Each number is 200 + 20 x the weight over its row's rms, rounded and kept within 0 to 999. Layers, rows and columns count from 0. The size before them is the row's rms in percent of the matrix's.

# layer 5 attention query, 448x448, rms 0.0763, rows 69-127, columns 0-55
079,179,200,206,221,215,187,194,195,209,211,212,185,200,195,211,205,227,187,209,220,176,195,193,202,193,193,171,167,189,194,197,222,203,212,200,212,155,194,223,233,229,191,198,186,250,225,205,213,203,202,170,191,172,173,229,176
078,197,195,212,196,226,168,214,217,215,209,239,210,242,192,206,193,200,193,231,194,202,190,235,242,173,186,198,229,177,221,183,199,184,230,193,196,195,198,200,160,194,182,213,191,204,204,217,184,189,196,169,191,173,194,200,190
094,232,207,191,213,204,182,211,210,175,207,198,187,203,197,201,209,202,187,222,219,202,204,189,207,172,165,186,183,206,161,199,209,183,194,192,246,205,180,187,210,205,182,179,212,201,224,185,183,184,205,189,187,194,176,202,212
095,197,205,218,221,223,209,215,223,199,185,214,208,197,196,187,203,220,166,187,188,190,215,227,258,183,168,195,211,177,192,226,204,223,189,161,221,216,195,213,194,212,176,214,208,220,209,198,204,202,203,194,175,170,211,237,178
102,216,191,219,191,178,201,207,155,163,199,194,193,165,187,220,187,199,199,190,180,181,231,174,188,187,166,213,198,247,232,187,193,199,184,212,197,179,216,196,180,205,197,215,202,190,162,234,187,203,191,227,196,204,227,191,203
107,194,213,203,177,203,239,204,183,200,193,168,203,180,200,152,203,179,232,216,196,220,208,160,203,206,199,209,188,208,212,190,180,206,178,198,223,193,241,200,204,205,203,174,192,203,164,181,193,176,211,207,207,242,170,205,199
098,205,227,174,203,220,167,190,196,185,220,219,179,217,192,204,215,170,176,200,210,166,178,202,240,195,239,227,210,209,211,229,189,213,201,213,206,259,206,188,190,199,211,180,226,202,223,201,192,210,206,195,221,219,230,185,210
099,187,180,186,216,191,209,189,189,216,180,193,187,197,206,202,193,222,139,211,211,174,206,237,238,207,183,227,179,168,207,172,187,218,203,208,191,186,229,186,207,197,221,181,201,236,197,187,205,201,219,150,196,231,203,185,207
108,181,195,226,182,165,198,201,191,195,201,223,194,199,198,182,208,228,207,175,209,196,194,252,178,233,209,185,197,229,215,211,191,196,237,217,199,194,224,185,193,182,165,183,210,206,201,219,199,162,189,213,217,211,187,189,212
097,196,199,233,189,183,209,217,224,205,214,190,180,211,215,213,212,190,185,217,179,205,190,195,194,198,167,213,196,195,215,197,184,197,175,206,205,172,198,201,149,210,214,225,200,183,199,182,184,189,177,213,237,203,214,196,230
106,225,183,210,195,193,204,190,199,196,204,196,228,183,184,169,253,186,200,215,216,166,181,224,199,212,219,169,202,224,186,190,161,217,196,193,192,222,182,190,183,185,200,243,198,187,228,199,181,218,223,201,206,206,176,208,192
101,174,202,166,197,199,189,229,153,185,172,196,193,197,226,215,238,204,209,165,194,179,176,217,186,203,208,223,218,190,190,217,186,199,210,188,223,208,201,188,181,217,178,211,192,180,172,175,186,204,199,199,218,204,184,222,237
106,164,202,193,236,208,220,202,230,213,196,178,202,168,193,216,197,208,180,171,214,204,182,225,185,184,196,189,226,215,213,198,198,196,185,180,228,232,197,225,182,192,198,209,216,218,240,238,197,202,216,164,178,223,211,250,197
104,194,212,194,191,218,210,214,190,196,192,203,202,200,166,152,228,179,236,243,217,172,218,184,200,212,188,202,201,217,169,205,174,207,200,219,181,179,227,189,214,197,218,203,232,217,198,208,183,172,186,204,198,196,198,191,200
102,188,207,187,184,208,178,222,176,188,249,178,206,193,196,207,173,226,165,227,218,224,206,175,169,223,218,194,208,178,195,169,151,182,230,198,177,227,191,179,207,223,209,170,187,180,170,206,218,254,235,205,192,154,208,212,218
096,233,195,193,173,207,226,213,189,180,189,223,217,168,221,191,165,215,246,217,174,254,193,182,190,198,202,190,175,205,224,225,199,230,201,197,181,194,187,208,192,204,223,207,162,196,226,195,214,180,189,225,197,158,199,186,212
104,225,230,223,204,169,181,242,187,217,167,191,209,191,223,193,171,227,220,182,198,218,213,181,221,192,183,229,180,183,153,236,238,182,166,140,202,178,222,241,221,190,208,216,168,226,220,200,204,246,176,173,197,200,220,219,222
098,214,218,196,166,179,196,222,219,216,194,196,186,197,170,195,201,191,202,226,176,206,201,194,193,204,201,209,212,179,177,196,193,197,173,224,206,181,227,214,205,225,231,199,196,219,198,190,179,226,193,204,181,231,201,176,203
099,195,204,204,213,213,177,216,189,182,179,196,195,171,190,194,209,174,197,187,177,194,164,190,170,238,186,210,207,200,213,223,203,216,245,230,176,201,176,219,184,197,208,229,195,214,203,193,215,188,169,192,212,168,186,217,192
103,227,177,178,211,199,207,186,209,203,226,186,191,193,209,230,216,207,211,197,190,195,208,176,217,198,202,212,229,199,188,205,182,229,223,195,196,198,192,213,215,191,209,186,169,208,223,233,182,169,213,183,198,157,181,177,200
102,170,229,182,238,170,190,178,228,229,228,208,196,221,215,206,193,208,204,198,167,229,185,210,226,203,193,202,250,196,222,167,220,188,188,222,217,184,231,197,179,200,243,179,176,223,214,220,217,187,168,185,173,216,208,201,216
100,205,224,172,215,232,193,237,189,198,212,206,202,193,180,199,182,166,236,211,220,206,160,196,211,187,190,206,171,225,234,186,191,181,199,201,225,187,178,227,169,205,191,232,210,222,214,180,225,209,181,208,199,227,228,202,183
101,182,187,219,207,177,190,162,188,178,229,183,184,202,242,150,208,203,164,163,177,221,213,189,205,211,199,193,210,212,171,193,219,205,205,185,156,189,191,211,209,191,201,177,167,212,201,211,200,210,235,217,195,234,278,204,214
106,203,213,186,242,195,206,198,213,164,210,188,189,206,193,209,226,218,176,189,242,157,246,193,218,208,194,178,184,190,195,202,198,206,166,190,195,228,192,243,223,161,184,177,206,230,132,194,189,221,231,197,209,176,217,187,211
106,238,225,190,214,184,192,162,192,187,191,205,197,235,231,211,170,209,176,208,206,222,217,197,195,210,213,184,188,178,236,180,220,201,202,205,199,170,197,196,185,225,168,206,204,234,162,201,223,201,226,226,166,209,168,232,183
103,215,214,225,198,244,217,171,192,181,188,214,208,202,175,169,204,205,204,227,179,191,210,215,177,200,182,171,177,199,228,178,199,175,203,216,193,250,208,197,181,187,211,188,223,209,158,211,194,183,201,231,185,207,197,223,217
098,197,203,209,233,226,223,195,218,200,202,193,185,207,210,214,156,201,192,186,216,197,203,165,202,170,208,224,213,193,201,182,193,170,207,224,185,153,203,184,200,209,196,221,175,157,189,201,215,197,200,177,186,231,194,182,219
076,186,208,195,215,194,190,176,190,209,187,210,202,209,244,213,205,161,209,225,229,192,177,220,215,225,187,189,204,205,228,180,205,214,154,205,212,181,176,222,220,208,194,205,195,185,202,198,170,184,191,195,143,202,248,219,176
083,199,198,202,174,233,192,223,195,215,249,200,207,172,150,196,196,221,209,195,205,239,189,206,173,172,189,201,199,186,166,212,176,168,238,209,182,195,219,211,195,189,219,175,191,163,172,218,208,207,193,257,218,179,211,191,201
079,216,218,196,168,225,191,217,214,201,204,205,207,208,178,212,206,221,187,227,188,186,229,197,225,210,203,201,180,209,222,229,199,173,203,219,226,220,176,224,200,199,203,201,186,186,221,229,210,209,186,194,181,180,161,209,168
071,228,208,173,214,166,210,186,215,223,191,181,219,182,223,164,203,182,182,195,210,229,180,160,208,207,233,165,197,186,199,204,203,175,209,194,219,199,217,200,203,202,226,213,173,206,189,212,179,222,180,217,207,188,196,166,237
086,200,206,179,170,168,207,221,170,254,167,190,204,160,211,206,204,178,212,184,191,240,208,167,211,187,212,179,206,196,217,202,190,180,227,191,192,212,262,212,192,174,175,196,173,172,189,213,179,189,184,216,239,155,201,153,234
082,204,189,180,199,201,216,178,207,226,218,196,197,178,194,160,232,207,227,216,220,253,213,133,187,196,210,132,191,213,201,209,195,192,196,203,186,225,232,182,200,213,204,211,188,193,223,216,194,213,190,222,188,184,170,149,202
082,202,170,192,212,203,209,220,226,216,212,243,224,203,224,220,197,215,193,243,188,187,166,211,200,164,172,197,188,181,170,190,223,191,199,231,190,209,171,208,217,209,229,203,198,218,215,199,221,189,204,191,176,156,213,190,157
098,197,210,209,202,221,196,175,220,174,211,219,211,201,183,186,167,191,189,208,219,219,190,188,192,222,177,227,208,220,204,201,206,225,213,194,197,194,207,226,190,205,203,192,166,175,180,199,197,237,187,198,204,250,220,166,198
093,210,213,208,206,222,202,220,217,199,220,200,168,224,209,195,215,194,181,191,226,188,216,176,184,215,200,200,190,196,173,253,176,200,189,209,210,228,227,188,190,183,213,151,188,202,202,186,212,212,201,190,204,224,187,138,202
096,204,211,213,179,197,215,190,235,202,208,196,167,212,196,176,179,186,225,169,229,175,207,187,184,221,229,220,212,157,183,258,197,199,183,187,235,207,211,197,224,181,243,229,174,200,181,171,149,181,181,190,210,196,209,222,191
106,200,192,196,196,167,171,202,175,197,203,174,178,196,224,212,219,199,220,208,205,214,172,180,143,195,206,177,222,192,188,217,214,237,198,200,193,207,210,211,212,202,167,189,180,190,211,198,219,220,197,193,235,196,228,166,223
102,260,188,196,181,188,206,182,210,220,174,154,211,221,184,227,194,208,204,201,182,176,201,223,184,187,196,171,228,175,207,229,196,177,235,184,223,235,241,179,208,196,240,196,199,170,195,181,225,169,214,188,178,208,156,169,193
102,208,226,178,213,222,215,158,201,198,217,202,207,212,200,189,194,157,202,167,217,169,215,203,212,181,202,187,195,204,213,214,200,182,192,191,195,215,213,215,204,201,172,186,202,259,168,212,171,223,224,199,200,198,231,198,215
105,195,191,205,203,173,201,200,203,182,196,210,181,204,218,201,193,187,191,178,209,220,212,221,192,199,207,198,186,177,204,191,235,204,208,226,227,208,210,202,227,199,209,230,214,200,174,216,216,227,233,179,192,202,211,213,162
101,186,185,208,201,208,197,168,196,182,223,205,181,205,237,211,176,196,198,230,227,204,184,179,180,154,175,185,209,166,212,165,204,213,193,190,177,233,172,197,187,204,194,175,170,183,213,173,187,230,197,179,218,201,197,223,181
101,192,215,167,196,214,168,185,197,175,224,188,189,267,199,172,202,193,199,191,209,197,205,223,182,204,234,172,212,197,173,183,208,213,188,208,191,200,184,180,216,176,170,223,199,196,214,197,178,225,209,198,221,184,182,182,169
103,195,209,240,235,227,184,165,183,162,222,188,215,203,190,198,200,199,203,198,180,216,223,205,191,199,213,200,194,218,195,218,214,201,226,162,170,207,200,176,176,170,215,209,188,202,184,204,190,178,218,207,201,247,164,218,211
102,178,198,208,193,247,189,196,178,197,184,234,208,229,216,216,220,221,192,220,204,211,183,187,193,170,225,216,180,187,217,211,205,224,194,184,208,197,226,174,197,206,190,201,201,198,148,215,132,166,251,192,188,210,197,162,178
102,201,223,199,235,184,218,210,218,214,203,195,205,172,227,192,191,209,224,198,183,215,223,165,249,201,175,216,202,192,181,219,161,203,195,199,191,210,183,190,196,225,174,191,178,241,180,208,182,216,196,233,198,178,208,215,157
103,179,173,196,217,223,207,167,210,228,165,180,208,181,216,185,206,199,198,198,200,245,245,220,199,204,241,176,209,217,185,173,206,228,191,194,189,241,181,191,198,219,226,195,188,185,203,228,210,209,207,184,221,214,200,181,195
101,206,198,170,182,198,204,209,200,181,171,189,198,191,206,190,181,188,189,175,170,192,189,243,230,196,212,196,205,186,197,196,212,187,174,219,179,159,210,234,231,167,220,171,165,182,163,181,196,215,240,209,208,181,203,158,212
106,171,209,217,221,161,203,210,198,217,200,176,234,217,220,191,170,166,199,158,216,192,175,144,205,228,179,214,189,176,208,242,182,215,240,222,181,221,216,199,182,203,192,203,214,190,227,192,203,221,148,212,198,210,172,157,207
104,205,210,184,214,167,242,186,217,204,213,188,245,196,190,219,217,175,218,217,212,191,168,193,213,201,200,214,214,173,187,181,204,195,205,229,171,190,207,189,227,205,198,201,198,187,229,203,184,168,238,219,194,245,175,248,208
104,206,198,185,177,172,198,212,176,143,222,226,217,208,204,227,171,167,202,238,199,193,207,187,238,200,223,202,199,202,181,211,187,204,206,209,195,203,190,216,223,186,178,237,192,229,215,210,189,214,261,247,218,207,192,185,207
101,169,194,220,199,198,214,215,198,168,185,168,208,206,194,198,182,182,196,191,229,175,200,214,208,215,217,174,197,215,193,188,211,181,213,220,210,212,208,202,211,203,204,229,177,194,159,205,189,209,203,214,241,215,170,219,173
102,216,273,207,167,236,164,192,194,208,206,197,196,191,243,201,208,227,209,183,210,207,232,197,209,176,226,190,225,172,179,189,212,216,208,185,184,237,239,198,219,208,212,225,199,164,203,204,207,192,161,188,199,151,238,192,215
098,212,205,207,227,170,217,221,219,171,200,204,193,198,204,238,203,177,146,215,171,228,191,219,208,207,189,156,187,190,208,176,184,214,183,179,222,216,213,220,220,211,205,207,210,247,204,167,197,209,192,197,213,160,225,241,199
100,229,186,203,203,189,197,236,195,217,202,183,175,237,231,190,223,193,205,231,200,197,159,198,193,213,191,219,201,205,177,178,157,198,189,200,252,196,193,169,202,207,204,182,194,178,202,209,191,200,184,232,205,197,219,245,190
101,177,214,200,173,204,176,179,199,218,196,207,211,199,176,187,209,175,220,207,203,159,192,205,196,217,232,198,167,212,213,195,211,190,210,188,229,209,204,204,225,204,184,192,183,197,160,200,180,204,224,191,196,204,219,199,212
102,175,193,181,176,166,182,216,224,206,187,183,176,199,176,186,191,157,217,161,203,207,210,212,192,205,203,209,206,196,213,220,222,211,187,227,203,219,170,208,201,205,205,169,204,217,188,163,209,191,211,201,182,233,186,212,205
107,221,208,199,196,168,209,182,181,197,215,208,205,176,194,184,216,183,220,219,219,192,196,187,182,190,189,210,182,178,187,226,218,162,183,234,199,208,156,164,202,190,191,208,220,206,183,227,166,175,217,217,174,199,174,225,173
105,218,182,185,199,228,179,207,172,232,188,202,187,220,229,189,217,190,194,186,175,219,192,187,219,222,230,190,192,166,168,203,173,209,187,156,170,182,209,235,195,159,199,208,173,178,198,202,218,192,180,157,219,198,189,180,173
# layer 5 attention key, 448x448, rms 0.0768, rows 69-127, columns 0-55
069,238,190,220,205,214,218,226,177,187,183,200,207,209,231,215,191,206,166,212,222,202,209,226,232,194,223,189,187,203,180,218,223,193,185,180,235,201,197,232,188,175,185,212,202,181,201,230,201,173,194,181,235,209,187,247,196
066,174,203,183,219,201,183,167,188,223,200,162,191,203,157,208,182,191,203,203,213,200,223,217,162,215,195,232,220,239,250,176,211,198,205,172,218,204,216,184,206,227,201,161,173,187,186,182,223,210,211,208,189,235,203,204,191
086,203,208,209,202,209,189,210,204,216,214,216,204,211,219,188,189,204,194,219,214,173,235,198,205,208,209,196,201,158,172,230,226,165,182,202,218,221,228,209,214,210,176,209,215,211,196,185,191,185,168,198,251,200,209,194,193
083,202,203,208,206,210,226,202,162,165,190,182,207,169,206,209,193,219,231,193,211,205,205,227,225,220,200,215,201,200,217,191,229,167,217,181,199,199,220,201,183,207,175,214,196,207,210,227,218,230,181,189,168,159,162,234,187
094,228,212,162,222,215,214,169,181,176,209,192,206,186,202,225,189,202,181,204,165,242,181,176,218,170,164,189,189,241,223,167,209,192,236,183,229,195,193,188,214,193,166,216,222,193,200,241,192,206,206,206,229,219,206,195,199
100,176,216,189,169,205,264,209,177,221,219,212,221,172,188,182,174,178,213,174,184,210,180,211,229,195,224,198,190,180,224,183,188,198,176,180,230,176,218,219,188,218,215,192,197,191,210,191,177,183,250,211,219,221,155,235,186
110,191,211,161,208,215,194,207,219,198,244,216,170,180,197,204,201,181,136,227,232,191,190,174,232,184,179,200,189,223,226,204,199,195,187,227,183,215,210,197,197,196,206,189,214,199,219,212,181,207,214,200,229,187,227,203,202
105,170,182,198,190,178,238,205,189,186,201,207,189,168,203,194,220,227,207,227,192,171,204,221,215,197,206,222,166,153,222,167,169,201,184,206,181,199,196,198,198,200,199,190,196,189,207,180,192,194,209,144,208,228,204,183,212
108,190,210,213,211,226,203,186,180,213,191,231,184,216,192,193,194,231,224,184,216,197,180,239,199,214,217,174,201,217,194,216,148,208,228,213,169,215,220,183,178,183,171,183,208,216,213,198,191,139,148,204,209,211,208,191,222
112,218,207,226,187,194,200,207,232,213,224,197,192,213,210,206,201,196,196,206,168,224,182,212,166,217,208,208,178,195,212,186,209,182,178,188,228,181,212,198,173,226,228,215,215,182,201,194,172,199,192,209,197,190,195,218,239
102,230,180,186,192,211,229,203,180,201,188,212,218,159,174,184,234,184,214,207,208,172,183,196,188,192,205,202,163,225,195,182,194,203,189,186,187,183,199,182,183,204,220,209,190,147,217,189,182,230,216,210,193,209,177,208,195
109,194,196,146,184,194,163,198,210,195,178,192,192,201,171,195,193,204,168,199,213,172,176,208,205,212,219,191,230,199,196,200,182,205,215,194,203,216,233,212,202,193,183,217,213,197,204,203,162,220,194,221,236,177,192,221,223
112,190,183,185,221,193,193,206,216,194,194,154,227,200,224,201,228,209,167,159,207,198,194,211,198,187,188,177,222,198,211,190,196,199,206,205,206,231,216,220,181,185,170,216,203,215,210,221,195,196,209,160,190,235,223,233,216
106,206,197,188,185,224,209,205,192,194,186,204,191,211,194,140,223,189,224,233,208,194,245,200,178,216,184,183,194,213,166,208,202,229,173,199,167,174,240,188,214,169,244,196,214,200,190,209,223,184,197,200,211,166,236,244,210
110,174,186,170,201,211,174,213,186,174,223,185,210,179,222,195,183,221,185,250,218,191,204,195,158,209,225,194,191,217,189,164,164,193,217,184,182,203,167,167,212,223,212,200,204,192,169,208,227,210,228,212,177,170,212,216,233
101,236,202,203,170,215,199,192,196,176,185,228,216,197,227,166,163,190,233,199,201,260,153,201,221,199,179,206,177,196,211,221,196,233,195,208,188,177,201,229,214,192,238,200,201,192,235,204,204,173,187,207,203,174,170,194,219
105,204,215,215,182,158,188,242,178,202,180,172,223,162,206,191,190,198,205,203,205,220,203,185,220,186,190,208,211,186,149,248,209,194,181,154,212,187,205,219,231,211,200,213,175,213,206,209,189,222,209,191,183,204,224,206,209
108,197,215,208,180,179,199,209,219,201,193,210,196,172,169,189,195,201,219,189,184,204,220,230,198,183,203,207,217,184,201,210,169,190,187,222,205,193,232,190,203,225,226,200,216,209,217,217,200,208,209,194,162,205,192,166,191
108,208,190,229,222,196,197,228,183,160,187,195,202,187,206,214,211,179,195,212,190,200,184,181,188,202,211,203,230,192,206,217,208,245,205,233,170,174,154,214,194,210,200,208,181,202,193,185,231,204,189,229,176,166,189,205,200
110,222,175,180,213,213,196,182,205,210,215,188,172,181,208,220,215,224,203,171,194,213,217,172,198,189,189,242,216,196,202,189,187,217,215,174,190,234,209,202,213,205,193,195,192,212,224,229,192,180,212,203,221,153,215,208,191
115,193,227,211,221,176,184,196,222,215,221,192,202,210,235,192,209,206,183,170,190,186,205,192,222,200,212,207,229,205,229,181,233,202,185,199,221,195,217,170,188,185,219,147,181,208,209,215,197,193,175,216,167,213,208,207,220
108,188,205,199,213,214,184,229,200,212,197,195,187,182,218,177,168,182,234,232,238,226,171,180,213,193,201,193,180,218,219,172,192,197,219,218,202,168,174,230,177,196,192,220,235,221,218,179,209,204,160,184,231,204,219,197,193
116,187,198,194,201,162,203,183,207,156,235,198,190,229,229,170,195,196,188,173,184,193,195,190,211,181,202,211,236,194,179,208,235,228,179,177,149,211,180,206,214,192,190,180,171,212,205,210,209,204,230,196,203,220,225,201,197
112,191,221,193,231,192,219,205,216,189,192,181,183,196,200,201,242,206,173,213,244,166,242,220,200,196,197,216,178,200,209,205,189,198,186,182,194,231,195,242,222,195,208,184,182,214,151,217,184,214,224,211,210,186,222,170,188
117,240,208,195,195,189,188,163,228,179,170,198,200,199,247,226,179,195,187,225,197,219,207,212,179,186,207,173,229,184,214,206,219,187,214,202,175,169,174,210,188,238,179,203,214,221,174,196,203,215,191,254,189,220,176,225,197
117,211,223,209,211,241,207,169,174,197,188,227,186,203,200,177,210,202,221,216,196,188,195,197,201,177,176,178,210,170,224,163,189,206,188,220,170,266,181,189,184,192,205,193,202,189,151,213,205,197,222,197,188,199,194,205,202
111,194,198,235,224,212,219,187,245,219,182,172,203,208,210,214,156,179,194,169,209,186,226,172,185,180,223,205,210,176,211,169,213,180,198,212,178,173,207,195,216,210,207,180,208,179,176,195,182,179,170,214,203,230,228,211,208
062,211,205,222,187,196,206,213,235,204,214,217,191,192,205,190,223,185,214,225,153,205,237,178,216,185,160,224,179,205,156,186,202,233,216,187,189,184,189,204,194,221,205,186,205,220,156,204,204,212,214,164,244,180,176,190,187
062,193,226,213,195,191,222,167,168,173,199,190,195,237,212,215,186,213,178,179,205,192,200,191,206,219,228,194,224,175,195,195,178,184,199,217,195,207,214,170,171,194,183,230,195,227,249,180,181,193,164,179,188,211,172,242,223
068,190,188,200,201,198,228,170,198,220,194,182,200,201,242,194,202,184,191,197,199,179,195,206,206,202,202,172,205,190,164,173,196,189,189,247,204,228,205,194,175,200,201,214,194,234,192,185,163,220,224,228,251,216,245,193,217
063,199,203,223,207,209,194,212,180,177,196,196,157,176,203,186,179,208,181,182,194,174,208,209,194,192,206,202,175,216,181,203,198,151,195,220,212,223,230,184,205,195,193,214,202,217,170,210,185,200,167,175,222,189,187,235,220
062,184,201,192,221,209,191,184,203,182,216,207,187,204,211,190,213,246,172,196,203,187,205,168,228,184,185,187,190,194,197,165,160,169,206,213,216,226,213,193,200,187,222,226,206,218,185,216,183,228,187,216,216,199,230,220,241
064,203,179,210,189,161,179,183,181,185,193,197,153,213,167,174,174,195,193,186,194,171,213,180,218,184,220,210,209,166,183,189,214,194,207,209,218,206,226,207,176,198,191,264,210,233,217,197,186,222,198,179,191,192,200,222,223
074,191,169,243,197,187,191,204,208,194,196,196,223,197,218,227,216,228,228,204,206,192,233,224,195,172,197,238,212,190,194,212,222,224,216,198,192,179,209,198,219,217,170,172,210,182,220,193,223,199,215,207,181,167,189,219,167
078,223,196,151,211,189,214,206,172,204,226,201,187,229,202,204,211,199,207,249,220,199,176,187,196,180,185,196,182,180,192,217,200,183,192,215,227,178,202,207,223,205,183,185,195,161,229,196,197,214,197,216,194,191,222,161,204
087,220,227,196,182,196,200,176,221,194,200,195,179,163,214,187,202,198,186,190,217,214,226,187,221,203,210,198,240,180,197,244,174,183,174,185,209,214,195,210,185,175,183,223,185,212,204,241,193,237,179,196,186,220,204,258,187
095,218,188,199,166,179,204,174,211,207,215,176,211,173,179,221,200,188,182,185,209,171,218,207,168,209,171,239,200,204,253,232,177,200,200,186,196,187,204,200,191,194,224,206,174,206,149,215,167,191,164,212,182,214,229,202,204
093,196,219,187,204,176,183,220,182,199,212,161,215,190,198,188,193,187,229,198,183,215,186,180,196,187,160,195,214,247,209,192,217,245,192,184,251,207,227,204,214,227,161,181,210,203,188,214,206,196,183,205,188,171,182,213,206
106,229,209,174,196,215,191,197,183,221,175,171,220,193,192,219,207,222,205,179,190,176,193,225,211,181,202,199,220,206,220,219,187,204,193,221,187,240,236,187,188,210,235,187,198,181,201,202,223,209,216,182,210,194,179,183,195
109,211,214,178,231,194,190,166,208,213,184,194,209,210,216,195,188,204,203,196,201,171,218,189,258,197,179,183,184,207,228,131,190,190,196,184,183,191,219,221,209,202,170,180,196,237,185,213,185,236,239,191,177,215,213,181,213
107,181,188,206,218,151,212,186,192,160,210,170,176,193,222,208,202,188,161,186,202,235,193,203,199,211,198,199,202,193,199,199,211,195,215,199,228,205,242,179,207,196,205,232,234,184,178,204,203,207,233,182,200,206,198,189,195
111,188,196,243,226,236,208,206,171,182,192,208,175,190,238,196,180,191,202,227,214,229,200,168,165,186,164,223,190,173,216,169,201,194,186,176,176,225,193,184,196,208,202,170,168,176,217,175,189,234,176,204,245,203,203,243,182
110,225,203,198,199,211,195,211,192,192,203,185,193,226,165,184,193,184,205,206,224,218,213,210,178,207,241,173,184,217,187,195,196,208,191,189,195,188,216,205,219,180,163,215,181,196,211,203,172,219,208,200,206,212,160,195,195
114,208,207,238,227,215,178,183,185,168,216,191,232,216,172,214,195,207,197,218,155,209,192,194,198,200,209,184,193,220,187,218,192,203,203,152,196,224,168,169,186,192,217,178,200,202,183,215,197,198,204,198,191,229,181,218,199
106,171,211,182,195,221,185,207,210,214,181,227,183,228,214,224,197,197,181,255,202,215,213,186,198,182,220,228,169,192,232,209,211,195,148,211,176,198,208,180,206,193,180,173,227,196,164,212,151,204,220,203,218,214,203,174,171
110,206,226,177,206,223,193,218,220,184,196,224,227,164,229,202,197,219,224,196,177,206,205,173,245,197,194,212,207,166,187,202,157,225,186,189,193,229,199,210,192,224,175,208,168,217,161,184,206,231,202,208,164,176,203,221,162
114,188,172,205,245,238,178,159,204,216,176,151,203,179,194,187,167,199,205,201,224,200,227,223,239,206,219,178,193,221,205,183,213,204,195,167,179,247,158,196,214,216,215,209,176,199,181,212,213,201,178,181,210,215,185,176,211
110,236,190,201,185,217,214,224,174,179,157,207,194,199,191,195,191,190,185,162,205,197,192,232,211,187,205,196,200,199,203,192,232,176,172,207,160,172,181,217,213,171,200,169,191,171,168,186,201,202,208,218,220,150,216,177,209
111,190,206,197,178,199,204,193,185,222,211,169,231,224,207,197,195,174,218,177,201,199,191,172,237,196,189,210,218,177,210,258,175,197,221,218,178,210,213,188,195,216,198,201,240,182,217,188,184,229,179,185,210,207,164,166,204
113,238,197,187,212,166,251,173,242,190,218,178,223,191,212,217,224,200,224,208,209,205,177,200,202,195,209,231,211,171,210,193,223,196,223,222,176,189,232,187,220,198,191,194,183,206,236,218,211,153,224,202,195,239,184,227,203
113,219,213,151,165,205,174,208,188,170,218,212,251,206,192,205,149,187,186,240,186,205,198,163,218,186,216,215,200,199,171,196,168,194,217,211,204,179,186,225,233,192,175,190,198,223,205,202,200,207,262,252,221,217,207,212,191
108,187,219,197,197,213,241,193,197,175,210,157,212,205,188,205,144,179,193,215,218,209,209,205,215,190,185,206,184,210,190,187,195,172,219,204,203,214,208,205,203,200,206,214,180,215,179,201,186,214,160,203,230,228,205,217,147
113,217,249,212,177,249,167,175,196,191,186,187,196,209,254,196,231,207,183,148,206,214,204,199,212,199,215,188,231,205,181,173,192,218,197,214,201,249,234,219,220,195,219,227,198,172,198,220,202,191,192,208,214,165,233,187,206
106,218,205,211,213,163,200,236,202,170,209,187,204,190,211,227,219,183,152,214,198,222,198,212,182,187,192,192,173,206,197,167,198,204,194,185,217,196,217,204,236,202,183,198,194,228,207,190,219,218,190,199,216,177,245,216,215
115,200,204,222,196,217,196,239,174,187,197,164,175,228,217,207,216,213,187,212,171,193,170,189,183,210,218,196,214,200,201,181,149,232,199,211,234,229,231,180,203,204,197,196,183,185,207,210,201,190,178,235,234,170,208,255,180
117,199,202,203,150,219,177,186,220,234,174,227,195,201,203,193,214,152,210,195,194,201,194,236,201,210,199,200,201,180,186,206,210,193,198,175,248,214,212,200,222,187,188,192,207,244,186,189,187,201,195,171,207,200,202,217,203
103,184,202,178,203,171,197,213,217,205,180,178,190,174,177,197,185,172,235,180,195,197,238,232,187,194,198,217,196,213,203,261,237,209,207,220,194,220,191,206,198,194,180,160,207,205,178,181,232,191,162,220,164,229,167,197,219
109,207,188,190,192,216,224,172,189,196,182,201,200,184,179,181,226,201,204,204,213,204,193,174,181,205,173,205,188,198,184,203,199,167,180,247,218,174,183,172,202,194,213,197,235,218,195,232,196,167,240,203,189,211,196,227,169
109,173,197,199,190,208,190,221,197,249,170,220,209,237,217,191,196,197,213,202,162,190,207,210,181,192,224,177,206,198,155,198,180,239,225,151,192,213,189,201,193,154,220,191,184,199,207,211,211,228,193,169,201,225,176,191,165
# layer 5 attention value, 448x448, rms 0.0803, rows 64-67, columns 0-55
109,180,217,182,172,185,187,189,187,216,176,161,248,196,171,187,198,171,217,200,198,217,193,231,181,227,201,157,167,192,236,178,214,181,184,213,170,171,200,218,186,186,193,221,221,164,207,200,189,185,175,209,217,197,233,230,171
106,186,204,220,203,231,210,197,219,206,221,230,175,202,166,204,177,182,180,187,215,187,191,187,179,226,189,209,232,187,203,188,193,186,184,180,226,228,185,219,185,210,167,202,171,226,194,188,170,207,221,176,207,242,172,251,197
111,200,202,204,199,170,219,215,215,199,199,205,213,184,191,198,177,195,192,180,170,213,182,190,192,218,206,187,163,211,168,200,184,213,217,169,207,179,184,196,219,221,208,245,230,218,168,220,211,196,209,167,166,195,196,165,222
114,187,190,207,158,182,252,186,220,190,203,195,185,228,219,209,229,245,229,198,167,188,176,185,171,219,176,208,190,199,196,199,186,241,194,199,189,206,198,206,217,214,202,173,205,165,202,200,177,185,201,191,200,211,203,213,202
# layer 5 attention output (transposed), 448x448, rms 0.0769, rows 64-66, columns 0-55
102,223,188,179,187,197,181,188,213,162,204,211,186,186,164,166,174,190,206,229,217,174,216,166,165,177,185,208,205,198,192,211,177,171,224,218,176,214,152,194,170,211,179,209,189,213,242,225,153,175,231,236,199,223,226,181,201
111,176,206,189,187,171,220,196,188,207,181,231,202,209,203,185,217,185,221,200,191,170,230,168,180,211,217,151,201,190,208,184,208,220,200,200,173,212,250,190,230,219,229,169,205,202,207,201,187,176,228,227,223,228,229,155,217
096,192,221,183,214,178,217,199,193,177,196,208,186,192,207,192,208,202,191,236,202,219,236,232,176,226,187,206,188,211,236,162,214,223,218,227,182,194,203,217,211,177,181,182,220,163,220,204,216,191,205,217,199,208,177,189,186